{"bias": "all", "init_std_o": 0.00782, "lr_head": 0.00621, "schedule": "wsd", "batch_tokens": 32768, "dataset": "wikipedia_en"}
Each number is 200 + 20 x the weight over the matrix's rms, rounded and kept within 0 to 999. Layers, rows and columns count from 0.

# layer 3 attention value, 256x256, rms 0.191, rows 128-140, columns 0-127
199,203,217,201,190,193,172,222,220,215,205,239,181,197,211,207,224,183,218,199,207,217,186,202,182,216,219,218,221,227,203,195,181,179,217,195,173,166,200,207,209,199,191,215,183,204,209,174,197,190,200,171,204,191,209,209,201,168,163,213,209,192,200,174,176,158,207,220,202,131,224,205,216,212,221,201,210,214,162,226,215,169,189,192,203,214,194,190,186,206,195,174,203,209,199,172,185,228,187,199,178,218,164,180,200,211,193,202,222,200,213,173,189,186,191,196,186,216,183,222,203,229,185,216,181,202,205,203
218,192,232,204,184,221,181,195,185,205,205,218,183,212,176,209,203,234,210,172,208,231,201,222,182,198,212,197,212,206,218,192,199,162,203,188,219,215,196,185,176,205,188,226,206,197,223,173,220,194,182,191,225,213,208,185,189,212,195,186,215,190,215,201,187,215,196,181,220,223,174,196,196,219,204,190,213,214,207,197,199,200,197,214,131,206,230,206,189,177,226,226,197,213,195,177,178,187,191,229,177,203,195,208,163,201,201,181,220,213,176,186,201,241,201,194,193,242,225,206,224,184,242,198,197,239,198,215
213,229,218,202,224,203,224,190,229,184,189,204,208,201,205,207,225,199,181,223,178,215,175,198,189,202,181,204,197,201,211,228,181,199,205,227,197,181,150,194,214,197,229,184,194,155,185,209,201,221,223,166,195,188,191,181,216,169,200,205,175,206,197,218,186,208,211,246,199,196,196,191,179,183,198,194,181,184,215,208,203,205,192,213,204,226,258,206,215,205,171,226,213,179,222,227,174,178,212,226,232,180,186,175,201,258,195,241,208,197,190,211,220,197,186,202,188,225,213,212,212,209,199,215,208,196,213,181
194,192,161,217,222,222,217,217,223,196,165,193,240,210,224,233,215,209,182,162,186,139,190,203,202,189,175,202,206,216,205,193,192,194,198,198,205,192,204,201,204,202,177,199,209,193,216,209,187,205,192,184,196,203,189,185,213,233,187,198,167,183,203,154,211,225,218,202,230,200,213,200,209,207,196,213,201,184,219,211,179,205,224,202,163,215,236,229,227,186,234,185,197,209,185,187,229,216,188,191,227,173,197,226,208,196,186,206,207,171,183,179,158,233,188,176,190,206,195,200,191,184,185,171,201,193,163,216
210,180,216,190,193,171,202,217,181,202,193,199,186,218,176,202,168,185,194,187,213,192,167,203,220,225,213,175,213,194,196,220,231,174,229,201,209,179,185,212,219,192,197,199,194,189,208,208,211,192,202,197,189,231,219,171,161,189,178,220,179,183,185,206,214,198,216,198,217,205,171,169,155,189,210,177,208,230,214,197,200,196,169,169,163,186,182,192,179,196,182,231,162,217,197,191,225,187,222,219,200,202,212,235,195,156,177,201,198,241,214,175,185,186,239,185,233,172,205,173,206,219,193,208,175,185,238,162
177,223,216,195,195,171,202,237,228,213,199,172,189,181,188,187,175,198,183,168,210,206,223,229,232,198,190,222,167,197,208,189,219,182,193,215,269,165,229,173,189,216,180,201,197,205,219,200,240,191,216,155,196,196,226,167,156,196,207,193,155,190,163,203,179,198,211,201,231,177,198,215,207,185,179,176,183,206,190,230,219,196,171,204,187,212,189,226,210,208,180,171,180,212,212,207,187,198,204,212,213,237,192,179,230,189,212,218,158,162,175,210,188,207,200,206,185,205,209,219,182,172,183,183,200,186,214,213
204,193,186,208,224,187,234,199,176,208,184,212,165,224,173,237,194,190,197,235,201,202,234,209,207,195,169,198,196,187,181,182,224,227,201,206,194,185,212,164,192,179,222,190,246,210,229,187,200,227,198,209,204,206,174,191,217,216,211,166,183,194,219,202,174,241,186,190,186,218,197,220,183,227,213,168,177,176,205,220,192,218,190,213,213,199,190,189,190,230,213,230,206,216,199,186,176,204,157,208,201,220,220,184,193,178,197,220,194,222,183,211,214,202,173,201,212,186,186,191,205,182,246,188,205,239,220,173
209,205,206,217,186,209,171,230,208,215,178,192,226,187,228,246,184,157,167,215,169,194,220,190,205,178,175,215,236,212,219,205,169,171,206,181,182,178,217,214,208,205,208,201,234,191,190,203,229,174,202,214,213,216,192,182,185,212,209,206,209,205,222,223,211,198,174,200,216,172,201,217,212,183,181,189,181,192,193,199,208,159,196,199,196,189,185,184,181,183,212,198,170,191,188,201,180,233,173,248,213,192,242,187,231,224,181,197,215,200,196,200,198,178,226,188,200,202,222,192,187,191,190,196,181,209,206,206
201,191,227,194,239,184,187,244,231,217,217,159,184,203,199,217,175,179,195,189,210,183,207,210,199,197,223,232,203,178,180,238,187,198,198,241,191,225,163,192,211,207,186,184,186,213,214,211,213,243,187,146,174,176,185,184,216,208,212,186,209,221,203,184,197,191,225,232,186,219,200,199,205,177,215,192,166,200,235,174,209,216,200,192,167,202,195,165,221,171,214,183,204,176,218,178,205,173,198,186,216,212,178,193,185,178,220,202,204,195,194,187,199,176,172,208,205,175,211,195,181,201,172,224,191,221,224,202
201,178,202,195,200,202,210,183,224,161,173,166,190,183,193,205,230,201,192,218,190,222,184,176,203,218,185,214,204,219,213,248,172,212,188,194,176,206,196,208,170,151,191,197,206,210,207,205,229,221,194,233,231,222,192,187,173,171,225,206,200,194,193,183,197,176,214,162,198,234,208,217,235,192,230,217,190,197,224,192,203,196,205,207,219,188,193,209,242,193,193,208,226,178,212,212,215,245,206,171,202,169,196,186,197,199,228,224,202,192,217,211,205,176,200,210,203,184,215,236,183,196,173,200,202,189,186,174
177,239,170,180,186,179,234,190,191,226,213,210,199,207,173,203,201,202,178,163,222,184,226,198,179,200,211,239,201,203,159,188,231,217,227,208,200,211,206,211,163,214,203,218,192,176,233,226,199,187,197,201,188,206,195,170,204,205,155,204,188,217,218,225,217,175,182,193,193,221,223,188,191,166,168,198,206,212,160,196,209,229,201,181,217,232,192,207,188,214,178,170,205,197,178,198,223,204,216,208,208,237,192,223,186,192,199,208,189,200,205,194,199,179,215,163,186,188,201,179,208,212,217,178,228,177,199,216
205,203,204,242,186,195,189,206,200,187,167,169,181,185,209,204,211,161,162,219,210,198,189,163,195,234,209,218,165,214,206,237,200,226,202,163,189,187,177,183,203,228,172,204,216,163,182,229,220,199,253,198,220,198,221,222,200,190,189,205,196,209,206,216,193,176,211,226,211,198,200,194,247,195,208,223,200,191,203,194,218,162,165,210,178,228,209,171,171,216,209,193,203,168,163,217,208,210,185,189,185,149,196,197,208,193,193,179,189,199,266,198,202,196,179,192,202,178,196,217,195,198,171,209,214,180,195,174
202,233,207,204,181,200,196,224,210,181,183,195,192,166,208,212,195,189,193,226,205,159,162,171,229,216,196,212,184,183,183,182,219,181,169,181,226,254,202,202,221,179,186,230,207,212,183,237,191,185,193,194,183,194,241,203,170,220,216,179,203,206,177,182,221,211,168,209,190,204,223,186,212,180,190,240,183,211,207,219,218,206,218,196,193,181,186,189,185,198,187,225,219,210,201,204,180,206,207,182,184,204,186,214,211,188,218,181,187,230,236,177,193,199,211,218,213,165,194,163,215,231,152,183,244,218,208,191
# layer 3 attention output (transposed), 256x256, rms 0.383, rows 128-140, columns 0-127
191,204,179,213,192,231,202,166,187,205,165,175,220,206,183,155,187,174,197,209,216,176,196,209,211,192,164,196,199,164,194,219,218,198,187,220,227,222,183,195,210,203,207,181,228,188,203,211,184,212,219,228,194,198,186,158,192,223,211,224,161,193,201,176,205,211,200,166,179,239,193,189,218,208,170,206,185,227,232,204,186,234,210,232,171,162,214,215,194,207,222,249,209,180,213,208,204,195,203,213,237,231,223,188,195,187,201,175,203,197,206,195,180,227,205,197,184,186,205,201,240,208,214,187,220,199,184,208
193,197,155,224,174,202,215,222,193,191,195,217,201,195,202,182,211,158,188,209,189,183,169,177,181,200,197,179,192,160,195,203,182,211,230,207,202,197,171,185,186,173,207,185,207,182,218,246,204,229,203,206,174,217,188,208,187,222,205,196,183,207,194,156,238,189,228,236,175,216,203,213,216,204,220,211,182,189,191,211,208,200,189,161,206,213,171,200,207,215,186,205,191,209,204,215,203,233,205,203,221,192,228,230,207,201,203,214,210,219,199,210,205,170,198,203,210,205,185,185,182,227,192,202,220,187,192,165
226,188,189,198,192,225,197,188,165,197,235,177,200,179,206,203,214,181,200,181,225,196,196,211,197,171,208,192,188,186,170,205,192,186,190,207,185,171,243,215,162,207,208,216,212,191,193,200,225,203,180,204,196,188,221,234,210,225,216,184,238,186,191,203,211,203,202,182,207,218,193,222,201,207,189,184,240,206,183,192,225,207,207,185,174,195,168,171,208,204,224,218,168,199,195,194,191,228,189,203,190,225,202,200,191,155,203,181,171,189,214,196,168,223,221,199,236,209,206,184,227,186,239,188,203,177,193,228
213,220,209,208,181,166,206,210,181,171,240,215,178,203,174,183,226,210,203,209,208,223,200,183,227,211,230,209,211,203,175,182,183,187,201,186,193,214,185,181,220,190,213,193,173,214,184,195,234,194,214,222,180,209,214,217,183,146,231,187,224,195,190,226,191,178,204,202,186,226,183,187,186,194,207,203,209,198,185,195,214,189,214,196,208,180,223,203,204,176,204,212,199,215,184,230,187,198,222,223,176,210,195,196,238,198,208,199,186,210,215,215,234,207,176,188,180,228,210,184,203,214,193,213,202,205,245,145
194,205,175,215,206,225,199,207,199,216,182,187,179,189,195,189,218,231,218,191,199,226,240,192,191,180,200,174,182,232,232,198,196,195,184,195,209,217,206,187,200,212,229,181,202,225,212,231,162,211,192,214,191,185,231,222,194,204,166,162,212,206,196,197,192,239,194,203,210,206,202,216,187,210,178,212,185,200,180,217,172,184,214,202,199,237,207,221,236,197,235,160,207,188,228,171,191,218,174,187,230,196,232,200,220,219,244,175,233,160,167,219,219,188,200,211,214,218,209,215,199,191,190,199,175,185,202,184
218,179,184,227,198,222,202,175,191,184,204,214,207,188,207,180,231,206,247,220,193,205,183,200,183,180,170,182,205,180,203,181,199,213,208,181,169,233,182,221,217,207,225,180,220,201,196,210,179,219,182,231,236,205,191,208,215,211,197,216,239,212,246,234,194,196,206,209,193,192,192,234,211,228,182,234,211,190,192,186,164,175,248,173,190,194,229,198,206,189,219,180,189,220,170,164,211,240,207,187,176,217,210,231,190,231,227,179,206,176,241,203,201,197,203,190,210,209,169,178,260,217,227,194,202,210,191,216
218,180,200,215,170,225,198,231,217,183,188,204,235,179,211,196,219,239,207,162,191,200,165,173,172,193,190,211,237,199,216,221,176,175,206,215,200,187,191,199,185,202,180,208,212,204,202,183,198,183,185,176,199,219,217,214,186,234,184,227,211,216,176,177,211,206,183,186,215,197,190,197,206,196,209,227,224,206,200,187,218,215,189,198,194,197,179,200,198,170,215,171,204,183,175,183,232,203,217,167,213,207,200,219,183,240,197,195,216,186,209,211,228,151,206,197,233,203,219,226,202,202,180,219,190,180,178,191
172,213,223,206,202,215,216,183,191,197,188,244,182,212,184,185,218,212,210,204,246,210,178,184,208,183,213,202,190,204,192,201,199,221,173,207,181,198,177,218,194,235,170,162,179,179,188,198,198,197,195,189,211,198,199,232,204,212,194,169,231,206,180,154,168,205,197,229,166,230,197,219,204,192,195,221,214,201,183,234,222,195,222,198,197,201,204,169,223,192,208,196,203,214,193,195,217,174,192,223,190,201,187,239,194,203,228,218,195,216,199,187,200,217,219,243,217,194,203,183,194,208,220,198,197,168,217,200
204,247,193,202,173,201,193,199,193,204,209,229,196,198,178,215,198,176,185,207,211,229,172,184,216,188,174,190,179,213,186,167,200,215,200,199,221,148,244,210,202,171,226,226,255,202,167,162,172,161,179,236,206,230,219,188,213,210,149,220,185,160,186,219,219,189,200,198,158,171,187,201,199,243,196,210,226,259,181,199,196,198,210,250,218,187,186,217,184,220,185,203,207,215,194,242,211,215,193,211,201,157,196,168,234,214,208,200,173,202,222,202,221,204,238,194,169,193,184,237,207,205,216,158,220,186,199,224
213,236,216,219,195,194,178,194,175,199,228,173,225,240,235,199,191,187,233,195,189,207,189,210,196,193,192,203,199,182,203,194,180,206,199,200,189,189,194,207,229,222,203,211,209,188,197,195,166,187,199,185,159,212,210,239,216,195,193,196,193,254,197,202,170,210,177,218,198,173,198,190,209,204,195,190,151,192,194,232,200,233,193,209,217,209,202,180,163,239,197,181,167,216,189,203,196,180,218,265,147,217,211,230,228,230,206,193,182,177,178,201,213,228,210,177,177,210,171,155,204,223,221,175,193,236,190,194
224,170,177,206,223,214,198,210,187,210,167,207,213,200,196,189,193,208,194,217,205,215,180,196,229,195,209,185,211,207,192,183,220,178,180,190,218,209,193,207,241,196,202,178,183,219,174,191,225,214,199,184,247,181,218,217,176,171,226,216,214,205,216,210,217,216,229,222,199,171,167,219,210,213,166,199,198,204,191,198,137,191,209,218,204,188,216,183,215,192,196,227,210,224,236,208,190,191,181,200,207,166,206,193,181,187,203,188,237,203,197,206,199,184,214,213,187,179,251,203,206,238,192,204,199,211,184,197
202,184,232,205,209,226,185,191,196,185,224,189,192,189,218,219,216,177,247,172,212,201,215,223,209,152,187,197,198,202,207,163,214,193,209,238,195,211,243,225,211,188,198,206,201,190,244,171,180,234,181,213,180,209,177,207,207,191,213,192,203,189,198,207,198,223,221,177,210,210,204,215,178,212,183,209,203,227,192,203,199,210,228,197,214,190,205,241,200,209,201,197,192,173,210,177,196,192,216,249,206,262,227,191,190,210,187,198,230,186,175,227,184,220,270,220,185,220,215,189,181,202,203,209,204,226,209,206
219,189,209,205,217,161,220,202,197,217,223,212,191,232,190,212,189,214,195,161,185,225,206,211,165,169,191,168,202,190,234,198,171,213,209,225,211,181,227,182,191,194,206,198,199,212,221,183,180,203,188,226,185,204,193,198,212,226,180,179,195,232,223,221,192,211,206,193,168,197,194,181,184,188,198,213,214,197,201,218,182,170,223,172,197,201,198,196,234,216,192,164,191,186,195,183,250,206,207,204,208,220,192,200,181,226,202,226,183,192,192,209,210,201,201,183,188,196,220,197,178,193,208,191,162,162,208,201